Weights of a small GPT-style language model, trained from scratch on English Wikipedia: 128M tokens.
Each number is 128 + 32 x the weight over its row's rms, rounded and kept within 0 to 255. Layers, rows and columns count from 0. Numbers have three digits each. The size before them is the row's rms in percent of the matrix's.

# layer 8 MLP up, 384x96, rms 0.185, rows 156-361, columns 0-31
110:046180135108104120125127141115119143097166114106140180158138118124140094154121085143090107143138
097:106122142089153149099146143118196112106136098065155138108130095119159170145145135146085143197114
107:109111143206133106124099086172132156144154146164088114114143111125110100134150118168113130156115
095:181162117142108151091119133108135124122097131122145049177156155137123124141214104134139114166156
093:107154149143130144091124155130138147134105121136081148116120140117131168143147060141098094170144
092:108144118140134220163141119062124116127171146110083112149116049143179061190145136097133177140139
100:188131117176174101121088144184148161132109183141173145139120135125106146094139138146114095146123
106:138132148172170145146129081130130180082117193117130195135165111128091163167138161077129116034183
114:110063135149109107182135106123100134128176081074177185154124176118138098117114169112191085143112
088:175166140084076193145132089165108158170134131115126120153116120074165090127075096099135136115125
090:190114140085158080079066134145103118164145169104141119136103118112078142098137097142139155173145
108:125077098168136241113104150108032129122155113111132151133173062098171110148086069184126116103118
114:134112157099093123144173098090172185065108114149203148134101107081137130117101184151169128152098
120:117111091106168158077142121167130110091048164133129155123134164138165114098063162141186127132129
110:128089079158069167091114125136134072133128109079122159097114099115151199123107168145124142107153
073:123195148057112100093054131131145122191094102076077158123131132189093172100134131160094148134177
104:114043112132116160102130173156094126142137078146159116080086078128123169114152235151149165125062
098:155047105189191062109082118000135111106175111144125124113101096130127148156128166114166137107135
116:183126135124102169078102154036153131116147099112119094139133126124170141110163139087113128163100
106:104122162158135090086081109108094150212154130125123113111120203167103081119114110168102099108160
104:101085200155140131090117131158125187155169132114151133124143125074132099142152129134103116105112
101:087091064098087125150164146110100143079127112121067149114104100143119162126147130109138189128073
106:129149198158126110170110139064140118096159162173152193152096136120139130128086135073136078136132
095:150090075146115131176083179090118097171097199156152164145131095111129100121112188163148127134143
101:070104109149144127127094121141081170131121139117122163167133108107155148108087136152141135157092
105:150133108084102106160108108127099165133107176184118154188153166103107141136128097134103126132139
091:166156149106134131116113099157145175072206125167113146153121164085123115130103055117108129170168
091:126138187052141151124188157134107116166148084121080137083087099132118155202083113092168151109152
079:079146164148159144093186156126085131113121100155122106171094137069172110132140080132144128169138
094:097153154144153180090110142098216136098174142137096139169125198149186141131134128171114157116134
117:172062145123167135132060156107159199137174114186148133106140159110166116169114147197144095095163
102:132099138132104146095194129157074151130104161094137153087167110068148133084131107123143193140149
106:163136159137151179092124104119082113164163166164095178131120148159137146091117127156123222176139
092:147165183096119170139130106113140142163087089095108152155094089108108112163125098171149189132124
099:113125128067125182143110126054148096145176132163148121082125157101181089139107143153131088088100
106:157121154129185171166128142100041147125130130187098147161104117137099152155085177180163075104115
094:141132100113146134148092105076145132139135125157087133157159123123161125115142145153102153156138
098:161088112165177143128147161184153117101116113147116137130161139088123135140131124057125060153124
080:159144187146204129103134127136101120121118163112129115090095104148138166092122133144148154159109
088:177027141125123120125121126158155075076149132156136080161071108108117138136132142135071107101147
085:083114135113198089154100103088148176133157167124123143132122124104138139178176101089137097084153
101:142107122035154123125133084074185106123078128148096171102121103118168180153138159117097084178077
099:179161168096119098129130093100104189141166106127110147157121159121112168127100130203140115145096
099:128155148076123108116113160084107139148117135143189172054130122134191098124158180098165124094086
091:138143074134106078141118159115148090150058128117126172172112117066091113151142056174138175088131
107:093203159171143177105161132134139140155180165094134158141113090132124062121124159188137191138128
104:126119103078129123174143112080154098139115098126183114160186116085142132135115153116107109105088
099:123102114126088135105123130093145062106142128132131153131135125104165104118155133196178112163122
105:165150117126137076140114095093075120214111128183141122147128183159129144176146115110151108118156
097:130121161131111130140154167129093115129099145135142069173106113105132088173177180071125090179127
097:175071173102146106115133084130109139134131137153147142099114141124121160153157185161098130114140
095:150148133169090074093105161184139194086173122206138164143129152148149199180147100082186115175138
111:049121062111080120110096136120116113101143157123149174179138140075163107137107132096137113147113
102:136077048103074102140109102191078083104205116097219170111117131106133156210162161148159140098129
112:120090091174198109078150129141130143115128155113108154097169157104111141106119166147111125091122
129:122118140106201101155110134187123110121104171117127110150210201206124151062121170123147152085170
098:162138152131167102101101142127155100128123111105125081167141108117185175092133107105083135157199
102:200104099162154107109152088121143198117128085096080140114129124071136168145190095115122161176119
111:087124123127156081155134101126073132073106130135137163130141165123145073188083126162237134079066
106:150128075095142135119117173101198148109143073110097104127136122082133091135188152123180052069131
104:137160127109182098164133090110124144145158148111097162106131138134127098140154144105116092058155
095:157122136056088132110150077160140139186099105201132106154166158110150112125090102131143163152161
098:162118108072142176076126150108145175154090137093185182108139209111140153184127153147135177130103
088:105127157127170214154141100114149122175171151149086062124168092113125153140159144143106186098195
112:099134161159087073088128105147102123176124106083124170085092137128122152166130098125158138160166
071:130190107094118113098145132168157151098132174159148113115145108108105216113096154095132158106120
097:118160084118126081068138135159170187113048126109119160114161153134148128138081049127112141130107
107:084130082076121146085110130112135101117177092079102122131079153070138136123118125117140129152092
102:044099116149111155079128159107111090147127160096136128141110136167168202109061140152152084146092
078:107161177137184144104109169125114181115105143067067123162139133109169110120141118170117101137148
107:069105117107116118138097153127102171133117126171130212127103146177159089177129143125147054179070
095:110113136107109154166116133158111210174204119119089076138137149152108172097132101091088138107154
086:142164164108115110082140091148139156136094165120152131095019122063072167107127123147112169133126
125:105117071122116157049124108141042102134139145076102169124121136146140146167090118108135122143085
089:170114086103174107082149150090100148093145140177137165088148163182133124174106118120127121102073
097:179129144199156139122126146174064074192118113197081096089114174098146129156116133152079145125171
109:123145089064129170139116158153118144139100168125118123049135157168146108147136136103115073107157
109:173104153136089145160041137111089100144146110091086094149176126114119128113101189144164081156147
110:075156154122164164077108186108089051113148136085074141189124143153192172149096114197134128153056
103:199161103100114136109097126119150093125111102111177071120201157074129111126133145114109127120103
091:137094125071123044039108163166105097123055132133119096154159153107085167144094163078147120113162
099:127056093113105122142070186131133134088156075151177164111143173113108175119149139166135057129161
086:112123143189156153129158166065133109150112179056122120172139149089071124123148136172140059128153
098:141168164103152142163145148124123128150154146138139117199099087141102163118122101062185180107186
087:153166230097235128172133165162110160119140145098106135094123087166161164150140134136125158082148
114:144028163091154124167113128190135090081140129110225176117153189102144137154135146148152101126122
091:121125107135152123124062143053155112135063144097125071179121137125086163085180144137138132126122
104:109138092186117111142130158168100066119064171088154095147152127132114088188128128131133099183064
114:135116167168079098101169122092120115123101079093121151191116115114135170138143147148119127153102
092:121164171157159156118182162127130087157102090090149192146155138174131061116137178139101134144182
099:077143135124161119118131172170075069165160097120097148100169080166144118143120098122137161112078
106:162129120104157110086113089165089199169105107154104122121112184095115142164159096146183149124089
095:194132158099129150083102147041110132068128139142136136182156146142128150126066140134135189139122
110:124086143127116120130074088070139084104088094103084164149103137101052177175124135093136120100148
088:190109181140123177055088113108077174118081122177111179114150156183152141111094137138123189108116
108:163136174123119112059155125153153095154167117105090125126122150083093190145090132152172134126080
106:178119187142120109163139140149130105107153097167118123107133069087166197150164163107173089121176
083:140213137152095151109115135160090177118153103167161130136115082136139144104179136135107117117108
105:202110108164125139075126128077152109208183129120111142115120138118164178158145088116106138153105
114:145136138137103147099166197132109215156134163077099102120136136172099124107147143087112154134144
087:174171147167231140120093134152188165143149117110142153109114181078185087160073133122136141133090
101:171163122127117137077099113160168137096143138043155155139129133111130088102166071110104139074150
099:073095173146128165103132131121171143132107103126138101053174132084105144118116134072055122128134
090:080135110125151145086127155159118150075171083063146133087133083145133094163106146162118125155117
097:089128072140150119133095154136157103096131082101140147172129146109111101159159186088062091190093
085:129190115097148152091123177133098197147087116091133088112178090175125105086023098083171182140112
112:076079133162120170154097123196124120133150168077139149199094142142109180100149116155124118207142
116:139070097140111064116136126164113122161136073112133145126098110167147181180134126082167141210144
109:102093165170133155112139160119094205128109132136069146176186127061102125146144122150166100121115
091:149068173085141182145148128132117105146167081095125083100110122147132085115115095132190145141138
117:159155132153170187140132126143123128103056084167151093122160133118180233098064161087110118134154
116:136126121140177110158085133155111104138159121136086131062079132117143159106127095210210090137126
086:157213197158169114164147107069119115078100147128073152128122128099129149136108192125120140144162
088:085137089129156121137104168116107157087103153127135160129144138139145172161131110137134114139116
101:156064139123119122071136164118086092111133041107145137133177123148076179140117098109134104133143
102:138133074165132165110107208166150151153116106068132170043161191149134126120096130160159126183099
125:135087043104132142084074108138143154124107168101149124117141138120143132098156141094072131106186
096:169108156164142090154172177146162111142097145106152109128149139123131169091159152085156117181177
107:070155083119111113169072090163126129151088101201155073122072130094147100181108102146131135131117
087:137114097124114143073114099107105081135107103077142076121141101150141091145136119110157123119097
115:075154139118149110166083161113160126092104114155103138188104122145124099152122137131107077137190
102:087120133137145172088134140131100117165123180123115173124125144097101158090130112122177059139134
096:172140179113116126086098099137091159132112086078116101151108147156129103092169157078172081117158
108:141114122080103085151124117104138149149150144112143180092204062153116138134073142127133168128110
085:074111097133137124162124143138102155083085110161127122153210125096094113136126111184172169116151
118:127097140096129126166126123151108172169096126082090173132138120091118082163122067073152137137105
096:130118071111117097175138123131145111152147152078144121095158059103133145109137158131172142142123
107:167152144093084167162134146102165157117116107081101150098155127140142138166113105148117145135111
065:139181117150144174178109124096153127085249126105144108134159146144128117121140109139100193144128
088:127163050086144073120113146151145185103089153170148096132098083122124131124136112120158079171141
097:209111107145160080116101162152148112163086085109102117084142127135116177168115109083125151124113
107:142167140149120127101087114142190152151093114165141099089127138192122123123149141166103149145122
097:145125132041187119122121160151163165113112118172090167130112161106165083134091110127098076142181
094:126159131166166148154123150180094145126178199123142126130130143163139104080180132181168155094164
114:134173184170178127131141071089135165146101120144117170183132085146144126153127105166115140061130
086:074125096133128139132153127242095132134141119144105084123157068159161156107167081146143155148142
092:126102075156112167166183127120138157107137093145145112141178091126120134061184068171111075111161
084:093125082163141180136125144146117122090072153108105099181162074069174133241127126152106099136175
108:185118119107164182078125143060144128128141137110103127126146084113143061128137084122138136151131
103:158076128138102141149139104111145117134125096183123163107114022115068081140110186127180124074099
093:149066086049121125136152190206136133091093127168140109151179134184138163070081108182176112129147
108:154169078116111145110095106102100119103172105189087127152106159139134112143148178125114143142120
090:174205177123139073137076090089164109072119162176138175182125124089129173102151101111119124133150
099:158152102125163130158099148169109094111180162132151133069111109093158107127149152149143087110122
104:189136122148193121178093169166097188118086174128122151117134146124123137106062129095153093007135
094:098156138132103109093086118161090142132128130169148115143146083089188095197135154149139126066093
089:149130147079103171157157140042106123134135075151129170154167126138113111081118110119073105142083
093:172105129152124175149114087068171105134113191072157146150090092166090139140136155220098141174179
106:138123128118091101062156147183106155133131133147157175082179146102125159042107101094152137137207
095:148117087158120101101154128094095141124151120107125172083139158125135100180140128064127134135093
076:158178148172132093143158111203127160074160162050150054167118121094158144167136094190130158119128
106:162198138109118133104101162133166148166164100136133172163133053084126133117086102106124127123180
105:157105130115147135123117053090136187127126079124136120100111130109158074203126093114164162156143
088:090093084170168170206085151100140118083172136198116126133155153143178139192145162084158106121141
110:073137120116129130129138180119115069123200115125141120099163089141105116175144126166183134118100
083:135123136191176063098115098101139138175155133113129165174165096122115140126048129119105151155124
111:180080137176165157146076206135127069101110118155120139085152112139127089107060130079120105110080
106:160118128095097142086114121148139134058140147151163162070100145124143137187104139135117164196138
101:094122061143164179104163143091111156121085138130161147120121102118109109147119130109079111119168
103:094098102115104169103101144136165082137141054130094191124083156130109080185115120165186204171133
097:173103177171108083087152114182118152110082085149143113093128154061106110161092150139168078168101
106:135118047199111110103091140123159098131185121107107133149083131153097129171123042073134093122137
116:110108130122143156095141158151143122136124177039199191090157113147160146152160155163153100087141
110:128102135148148090094109148103134156110150119127117088097093170142082112152156146163112082130113
114:073056119142091182077152169117103136153187095123116105147068102061120137163176106113162089134125
094:097099160124141175146090113182141114107100073143137161148202096152113164091107132137114107109168
103:132101070091157158142117215073137059151139097180140135083116152090143184148151122113147125153157
103:108224170079137147098143202207147075136144152104164145094160193104144168173128119107105107105166
112:100186109091137136103132138142115104148074099143194098142111169059189091088121150123126095141179
097:075159152089146116146155110120110075095140126084087148039139131157116136116143168164078120108144
110:137149102085149130076108098118086144121061124142124129102079177057052091126107150112129140100120
090:125082165143215143061106177085114098109107200133091160122144155179126111135143140136151125076182
088:057178099144113165130116133081220185109131141115099114119143203102150141165132060137118178096152
093:147202119083087149159153163071117156139139110146132131147106104126172139096109110103070066145139
085:118121140095146149144069155163137107101096126114120130108098143187149177146139120032108106099181
088:147154155152158152073164104126106143076111096141116162131095142107136167175172054132084123167137
104:179104139075131063103087066062157103064125169158092182123125137107099088171110107161131134094172
110:112075088088115114057097118082148104173130139139132213123088147076078172115144129118168141129135
097:075143156135154178203124135115108044120117146130134122171145112139165145181107160113143098112157
114:088102097176111152149100168133162105193154100158128133089138128119078103074145114151063138066143
104:220120167158126124137119068089076119124146146180121158122174107067133125091172132083127176124124
101:169078186091073125112101128119062162144076137106144146059136167150124151094122142126145126107083
089:114154110084130062146136110180060117130154130102111107128118093140127143065164130168157138181191
102:164120115149173141164121129184126135121097107125141083110130160144234078167138163176139157138148
110:050105137119139148148091136097128122098136163064168173159126118112134144146130115184140093210167
114:118147148231112145135147168122099130095130099098151154177155113148132094124093178140200199155062
105:109121161129085123135130081134134179095095128100150186149165129125155147094127099120138145088173
098:121185105146164126087133056089174170120144128123113097172095111081144057127113200153165118174120
104:108150092142141126111128129141118185198159165112113126119132146081024163123163122129141132107198
095:144116119109096108099085086109114116137152148120138158186163069183149099133119077154133110129127
102:097152163168115157103087101182143143137105153095166146141142161072148098095145165124132104181149
095:083135137115140163113134167088138193148149127105118148073154156152144175200136131110137155126179
108:109099106069137102099190111155088085066136143135107147113152168123097168122116139091207118173161
102:081130103151183142103135091077105116072126124130153117110117077128146093122124128132151116184143
087:115099146095131108119083146182155140138196138128143070177059088082104108096147166125121181111139
114:108125122135207154157058126092126133121095137124100143113138133092067105141162111137134045156187
094:106172102124159150191100073082080130168105170097105124081089134104125238149119121096180147155149
100:134155149095146141096165080151064159084150111128171122126063149086167129081116111142098087137136
106:115115126158149102127133073134073168095149073132082127129095096133138097144115095182170147071163
086:152130133136187120117159108150175189113136078080107135164076161058172133109132116133107078121124
103:123101186113081138133086176135101121122146060128131101134164083155126123096123187181097081183120
090:164100180185166157146076069125078161221087138172139089114115139152096146079130074107107129177079
091:136074151069079153120150133174129224145081179117111148133065159141138152101107120149146108141099
094:145110133184135103130098182201133145134160112178073137141135081100121101125091105102158204120146
080:171180199158176143069104156102108169169161148120106119192167103115135142116090099141181094175162
093:118147159141184091144130162139129117107175129149183148161134154158079139171078130141164103125100
# layer 8 MLP down (transposed), 384x96, rms 0.191, rows 156-360, columns 0-31
103:180103135149192105108118137109100136111128133129146117192051140166115112150169119075157141058113
106:126135087144126107169140099190074123163121123149140086166151139125092081119094148093086159084121
104:184137090079119144164209129148118139168160120118102089137108126108119114155111135152136120140118
092:082231079115090120111135126083143060106120124111079141109188135104150132135096164120142181172124
095:127142130104128102148117164068180074136112144123143140146138156160146118142148154116158094109096
104:094075124144121138125108159160110184133124160114161168089140163135109128119155085186146138109138
088:112160102077166089134163115087136125131128108104064078117080134140102143104097141132098096144182
103:117109094155173141078114175130097098131123125096120045113134142141128110080134122081119177126100
112:136115115133126122141130135115095115069079132127127120117130131173106099129140139135154095148118
098:125108089098145149079168093147153138127135150151158188122114105155089167127155108160091158173137
090:124137102142091180105204116121178066123119171135088129166142082174106105171134175113161166065104
109:067094140110124088152153155082107160167099144157122155094136142121128151134168161145138151090168
104:132155159137168084195065082115128124126141177139051085199096131101116121145104105104151117161095
130:179127095122203134152160115135029133176096116149124135111127149093098156169127159168121083108073
120:118092138136202133134080199052147132204106103135134158107161135153140123118117164176064216136061
085:167081074105227125113163116114126146134123122138119146179127182115152110128150116094145096112165
100:106124109100165121118114109187144114117109098149198164166188144123109084149126073131134084082099
082:166164154181176177177125103159154143145109147152136137146146188159129127191172106123124134064120
131:119083124091064153124150176138140117115116080151164109082091102081152163141148092106104147143058
106:138128119134140124174166156039145108167089091137118157191137117126160124106089114071092090163164
107:099207102095107178131139121121133137151072128116151079127123145131135138089113139059166174155150
109:155153142104102146090129075186159116094183124146106113162137130118110221180151144187204108170124
094:145131076116139143067167014153115112151108126136101101109161145114106124173154152153165181114104
076:178115101208087124093138076170122152151105158107148139127128136090087086118136141120056138100100
098:156144159116109093164075167106157109191120152159073104110082136162115113117123104110139124190124
114:191089170115139115114131198158136131213160093079160109122083111123119142106092141112111184127125
100:044195122072126178110123126123123184133126130157119076150111112214078187170134087163111080121112
074:136139087123136079111141108140127162135093132131110110117089179145156163113091172161125106093173
092:147153109079155107145151117166210156161138163187205123113156142104144086086101143155137094105110
080:203175105086073066125137073152095168134127154130085139136130086126092093162174199102109090107123
110:135114085099133122097093068165131130096154132146134165169141120120129122141109152172129162164220
106:135106079110138130114084152115129132146126161131128104060172148059084090119172073136086143121106
111:135168156116081176128139148126127086107131145151191144085147080129212071180146122130118113130125
070:104106124182096125155105109149087127099092057162156150137135100099152127075130094144144093090088
090:166122097164119101102165130158116159182122095154094154169117151115160121089151115140093091095154
097:106112130147126078184101107141128140150155210094087167159176153131153134090114120105141126148138
082:156092063118134145081157208131096111123130142119169195154136149126143130146113176079122144097053
100:084060113057125085087158197128115129109165141109154121140106118115136166084131129103143099144154
075:142132120127120114047097081131170114141075056177164116131171143159125103095080112088175138140121
091:155195099137108064103168094081079100115126131111048110141142147156155077147099165067134140120078
087:180143117151105098120129084116188110125122084119127139176149096185126120117128124145143056071117
076:088137083155154089157165136153116128165130074134150126133104161106124091105137128118063088180108
093:096111092108073103114113123114152112152104135131068166119096175146174133134078155109126127116061
098:123164104091079094125150095117111125067128094147120169144148133096139156146140101116037075113066
089:121086085102081070104134144132151092119132142207148103153063127116095123119108122124087153188135
115:095111155114084122041120108123193158173089097162081150094158144155166140104135155160142105082196
095:142125153124218151146191107141165132108135125121189146126150180163078144155105124082117167131135
132:115113156071138133152083128148120102143140144070125124092106094135046127142112124104118119127114
108:164095085080106060152153165201126101171099143164167079138145124130131168104115153124155170083144
100:091112175114110085084059131064146131114063112123079127115154133123069103118148149120145095122027
095:038120128123105106143070169123129150140159057176082149154103166116112089121112106120113124129080
085:120148086133100147153117188083178149160113073087158124125167088097106111104148166150124156110083
105:111157142100097115114108134114060138119103146127134130108054132125080125166180192069171120106142
115:077135159143165126139120109187209086123082121172088086109078134149129123083100085128160118135121
105:192146095185106129107169145162168149109171082163135096138182144115106197107096058155116181185114
128:125174145115148152141147123202133163077135131146101095077127131172131064147183122145200120103127
087:108059142113138172156134144182149159116079137086092156113155160190075153118119144126178128152144
106:121168122171147083162116102149109116140116121091035126151175170161087150164098067136110059106104
106:140121121077099118155137129132095128126096078138146157121113118110157126123156141108126145149077
103:119132166123177127122162107179064113148116120129112130086129143127149127165147150097137112125136
095:097148098151089105074118130136097160091156098164155152146101102119137152152172062151126137123085
100:145147106154125112226155089123107126121087157126128087077127083118083132108131099158139091143176
094:126138119110177100116164195123103119103164123072077118127087091146190135146184127112089160114097
074:151151101121062124075115160183115120077141081160118167125133156111145138141171122129114115098101
117:069160106132113109187110082061127076102118101144150191152166146136200102153068114129130141184151
073:129127119153076078149124111234089108193095146113192106146065105164134068089135136174115095128166
087:153094134191122160112100121104127115115148113131206123105130107157159111114175197138128138087165
087:145159152186149069100130069130109103128111179153076158115141117165110071182114094130087164144189
089:162161099118124118125124144098138099128136149131033157185142168119148107140125087071128120142106
078:152103127079079104089136041058127044141164070110179141139124139140100146125146131096135111073157
106:155128123156178120074098153148103103077175162172180113111119041166130108100141061079092117034188
068:145104074200084151116175132174125175086098074162192126127097139090149143116112145152185132068093
077:149098129119139089176097147153139170103172095130197145184113124056128121070159135186154080108111
132:110064191144122113136066133174131075158173128143047157089155122104090135048057161130094103171143
080:083179115178105089119097057147165131130091181131103058118175077144096121099098166099111084139176
096:104112050121145069143110086142102176162121121140191093147111131103184121121181118128163131105087
111:159085103120137142130139148159055152110099096111167109197073132087104143124100172155118173107118
087:054139109120160125114122150140137136149107142167000117160090136177095141098162112098146140123138
104:076141129110174149126142127150149129121097124162108165113149150131067095118154208128104107142221
094:144123166114140121108126106157098122114138157143107104145140127140120111115174131126133123099167
087:134158099129115163118155099085131096190139141124120149157102140121156115122167157155147079075094
107:124132098159194107151120147113151107122114143178172148140111122121077117062133130105104173140150
088:086095140154073106143153137139132070188076104159111138111161124154145117051236119143153137152097
075:113099111157126076122125134166087110085122082120093172146113152122093089077159116158072155105111
090:134129070091094109098161100077128094189143154148151146145153075122116141106175156137127072103145
126:157101139044110101127165174153135126175151080172129093163166077114137167095111180165129103114098
084:134176102161088163066115106180144111141157074136135120186109145134163174120105102118161086131144
104:104079106119108102105159071112164182141154140145150154144089095160075103206143171116115147086135
104:121117062163146159177149071135124188146119152172103170124169174101119136113088133158151155055129
099:095123076133133126135059076140120122140080151128185130141117143152175137186152098149102116115093
098:151121144106119115098137164108196108139117139165110093136108109157120162112121115138108133114151
087:063137127149159059164138062109099116104118150120118157104135123134169163063054094147106080077122
110:129079212076144128155130130130093113128114158142107096167108154193159092098121137180223156125172
108:154190132114088070161118086164152141119144130165139147080128139080128081120184134141160131108130
086:151157178139058119140184082108141085088139151110151134095153105161215099135108129163091068086138
109:099117094138069189144080100160144137149153081147196139161136133180124145117145089107091116135118
100:090082165140145154126097133166141120102123151095141110144124153112212071134198109150154185073132
085:087047103142120078130116168091158145144086147086147151123102149138152095106044114140111135088136
110:083129147144139114147212127172112129071085159087151140120137111152108076099119132138171132093131
112:132094137128136149153097144123165170108128137074127111129204066160140121101135109100163187154133
079:152133124128096082128154097135134080114145102091186133181186125142122081158129155058107071094136
099:120099104129126122149133159150111141158118091178167084052095114067146136194109218153154105152103
117:062064139186120125157165114115117202132122137161211163130174109154128149055076137131133159136080
093:118126148121197116180092098140197169147101149182178122175146198139171127051106166123130084134205
110:145130204126041112141152152150100135064098150094111114106150161125125131175112200220153115096122
089:169037158163126150124074091114130094121154110142173108165170150110109097088167111121124098059116
105:133180106141091162149112100128124111146074093141077125106147116097139134178158103141098091172087
118:112170131112127140136077112149114154109160097147178115101140171087148107094120136170147149089143
111:102200121146141141162107144111115194177101142130133157128124089147129176085132149116143110132045
100:109108136146064068133133128137131128099095153143184115127095140113136126070133183072094111120085
108:130138154127125134189127154112102158043115102108144149094144115155119139160142171104177143140109
106:132104111141124151127164111098092139130056159141127135175117180132123064156086153170165135189182
089:112151107128137122122101107179118060171187107160129102160123123142160111127136139055166089157121
094:121102149151133109134065127091141147117099084185119138139136104034134189087088140242075126123140
090:170087113126081119156161107101099111126168123098147156102114143103176111128157154133133105092189
097:123168128125118140142155178116074132115125088079185125091085168079142108145145220128106118119119
119:114160156165158102154152103097106092165095103126068143180116143118116168143061122172162125143097
088:139140109133025156113123172124120102133153057118140128135090113178108130137190129096109141175085
100:176153143141130092076116153156125080112183175158000128134201177213130140091203129127155082099099
092:155142136119129105174151077182142167132148123170093131148164145193114158124132160104129173115187
115:086113141144091123160072119099143109142100095129180196103153097106182122146093142126132162096092
112:142119141158075103176114092104141173107099116099123152121151109049179186099140080135168137146122
082:124098087089134066164088123087163154121125178147042085153190116087121114144075172109122157175147
110:128135056194126172096154136082134147118126096086138179131081153130136101140106132112083116155158
087:129129082106152173109108159163110167165045088110180188160039164092152122118111098129151135070129
131:190111115062110133128188130151184108140156081133212105146084098106144088182103101124142180177109
103:108087184197083118129152086081146110128128185115077129124179089157150128114164089106116145097084
109:147137122138085107131090134144111111209076149173096111139149162142157140107207103138102033106138
078:067117096106125087103158082196100116149128153118124112130153142149159124150117154097108082092113
087:167159091202152130146133119108149178113121084152116138053131117123129165081119047098112095168106
095:104156203177089129139095055171105138176125211122135098179115153105126131088114143111139080104093
105:113100153105138104124063089215158062074166145107070133139134161166202067103091113107126159129157
096:121115086136085145073119136110126136169117094168095142110161065156143153152128189158206138162098
086:092108056174101099166173114153139171144073125102102102148166141104131175102102120131118071125199
137:095171096117135175104191147133062138145129093135140158170122070077106115157200144160095106112089
084:115107131206126165122162136173112163148078098123156105164114100119122141165118115126133108104142
095:122112142118144130134122093147183184130117170053081147103180203157108146163064112166163105150094
085:092103211135107050107167117169128155112193161114106069113168139143081162143109113117135117064110
105:091071151067107114114107109163121145144111201108115155072162154122129083116114126088170169109166
106:119121082175196135103135171170120156122102057127223198137150094157109119157168090122070131161132
093:075072141124083121119129138146091081095203140086181147157134185085170097155140144108071109117138
124:137091205121142101137141185171161106129087129096080077086180117136163122105151131110126143150083
092:117103114075104163123130144184125095127079100119224158137150204163124188112167208167176129156094
101:166084158089106102066111090113105109135082127111173127134115200118138115085095127127116158125174
117:099149172080133102184133128105159105105109122104072158128088218146115110119145119084103105098148
092:138103108123065130068109089127166098101148176119070179085116102135104084146141104089149177145109
099:141100149122127130144142143126123158082117130086097141151123102108134149189135157155203118062135
081:074106104138119106116131173112068179145132085164114095144176133087151145133108166159133072093106
121:166100162141140150140137118147113085123110140097144129118161114157121140111118192149098095126129
092:123185194094173075080138138178117156163118091161091095107139093165134096085114118162076123122215
077:105148130057134135134089041129147096130137095182146164181181147145153103155123151089174127104114
120:168079112067164058145145191132165126128132189136108124093185111151113162174143153134171088159134
116:158131170151178112169078125071081113150163169107095111106131072148131141121104109079104158105179
091:123158155094102095132145097153139192094113075086199180147164162097126105156108132197164128153063
113:091134173170095156202192110142138158140115124126120124072136118154141156098101157165125191122094
087:167177126086089121140130137138124103080149110124075113104126143121079100161144161156113056059144
102:131182166115108109130112142120185110204194104108069121149136120135175128129133137124127079102185
113:137089117117106074132174114094104088076171116099097123117144107144102143102122095070129215161135
102:125121148081148137133158108134060172117131127028079119085141135151091146124110140122094084122132
108:130123241097168114141165138092108088090101114096175181083117113158112139158069134140094096131128
090:121092109147192097117110113125165131176098198128181169181164153145181127124171114145100129105127
097:138128132071117121135139116142150119088094111147160128119141149127162127095121131150138151053120
116:143137082120101095137083113193131171143138129141073136118108183104098098142113061094104082145113
106:122124115132104106120119161113183148101115114141146152101122108114146144144163095079105157104140
122:091164170105098183161146109086159121115054077122140153123153105104142101114155135178158076121137
101:108124122095118094174150127118092120144122148164126114135094127207171140128141107157138088167129
118:156130202143127111098136094151137091103139150100112125184141108130148145099147112110177098104114
097:128120138150148161155202116073101113152168153136172126108132169063087131123057095198161170068137
095:138156164155138139148135093157124176144179165182032105197111105171079096099131108121123115124182
099:118097093129129154148059112120145153099099138162106091144123101176132115158069146155138132204165
124:100105140111131121150177079108114091139166140118157112135159218137109138119155136159156082117127
094:103126115111087154112072130125146135128131127127071151167162147180112124127109136138156121141158
095:144155098135196121157217131130116124170149171135136144083111137148103093082148121151160110137132
091:169142073117107154109104142114134082135066107134108110156151197069104104164105204130116089143138
095:122113129144106202134109077171160176154098058112219124106134148151133126094163057133122169137124
095:077102132167153110156125134111108131138080129125166154145074148166129127040158140160152120129170
098:115133156127102119124138179079089128185146182194083113193149137081169119150098137130147139129093
113:098110049043089176125133175061105181144149179058164124087123126136110151142109121178137087139147
094:106089098122071090171147113118176103111144112170125087161167124094109061089142210164108119129128
112:170107125141150155149051130061090147138090124073103173133139175167117120207065106113094130136126
121:084145137120091113136138149109139099104165143107194147097123122073106131130157076174091122088076
096:110182095104126104168139093141158106155131126114065096132096133077154093116141155104108065147121
077:118098123190049098117124143106087169154116082166127129095115178115081138103127110131100126093146
094:181133138124178082167134105161090145126113164154131096181102080135097116089120086134203165167149
110:123210108130068143120099060132124144097186124130114138092126107047109128143122062117084114066051
122:145141135146160127138114115154065145126083167124113128133169109085148151140072176107133139179130
101:146108156195181137090112148218131108180123134113190070144139142105124127169091118075162109143115
096:172164090135100143097119043178171118139187123088162119166163152097136139112144181065116144125137
097:107078130143112153101127095093136146144132172174081120138169112147135163133027176158121090125116
093:119169127192116160101207109130160174159143143145111132134112150113090142150104122133137185126137
106:136091114193115114150131091127129141129108120127190101101131129182125127172161131126138124126118
090:120193131119099107217089150183113026091110171143103178146107093138148104123124184174144053166126
103:121086153092121112141145098127107090062115128087118130102119166118145163062180176102139128126107
102:158172042098136134120168156111154125119120154151155120112111155106127105145106137135077157135090
083:152124087145088180086167108115084136159142119115111124138132153129176138152101160205168088099127
125:154115107121089122121151142074145111115131064124178144109130113133124077080141107109129132144163
075:156075172131141171098134202170174135116094094137107145066155135175065138148099172135136150139088
090:095128138148173074172144160098150114111087123128135110108144105113092189152104115033093107141140
109:154146191187119124131136167146157117131105187149172087116161082137131123107158090097113092163091
077:109131081145083131100163140172163081118136107154170128137173086181165114109102124114178150125082
102:132080177064086126157130160170159100190094130154147140144125082142146107076155168157118085114153
091:149137118110055109151176169128089060165143065149110088132151105114117124156138150096090087092180
089:126218139185146152039142096045168122119144100158156149129096088130170139154149141129151137113125
095:158105151114127106117126038157083114116047089054180134120102154133121109143147175132149111142170
071:118162075086083129159119072188130095172134116127146114147109168132110145105153130101141107111130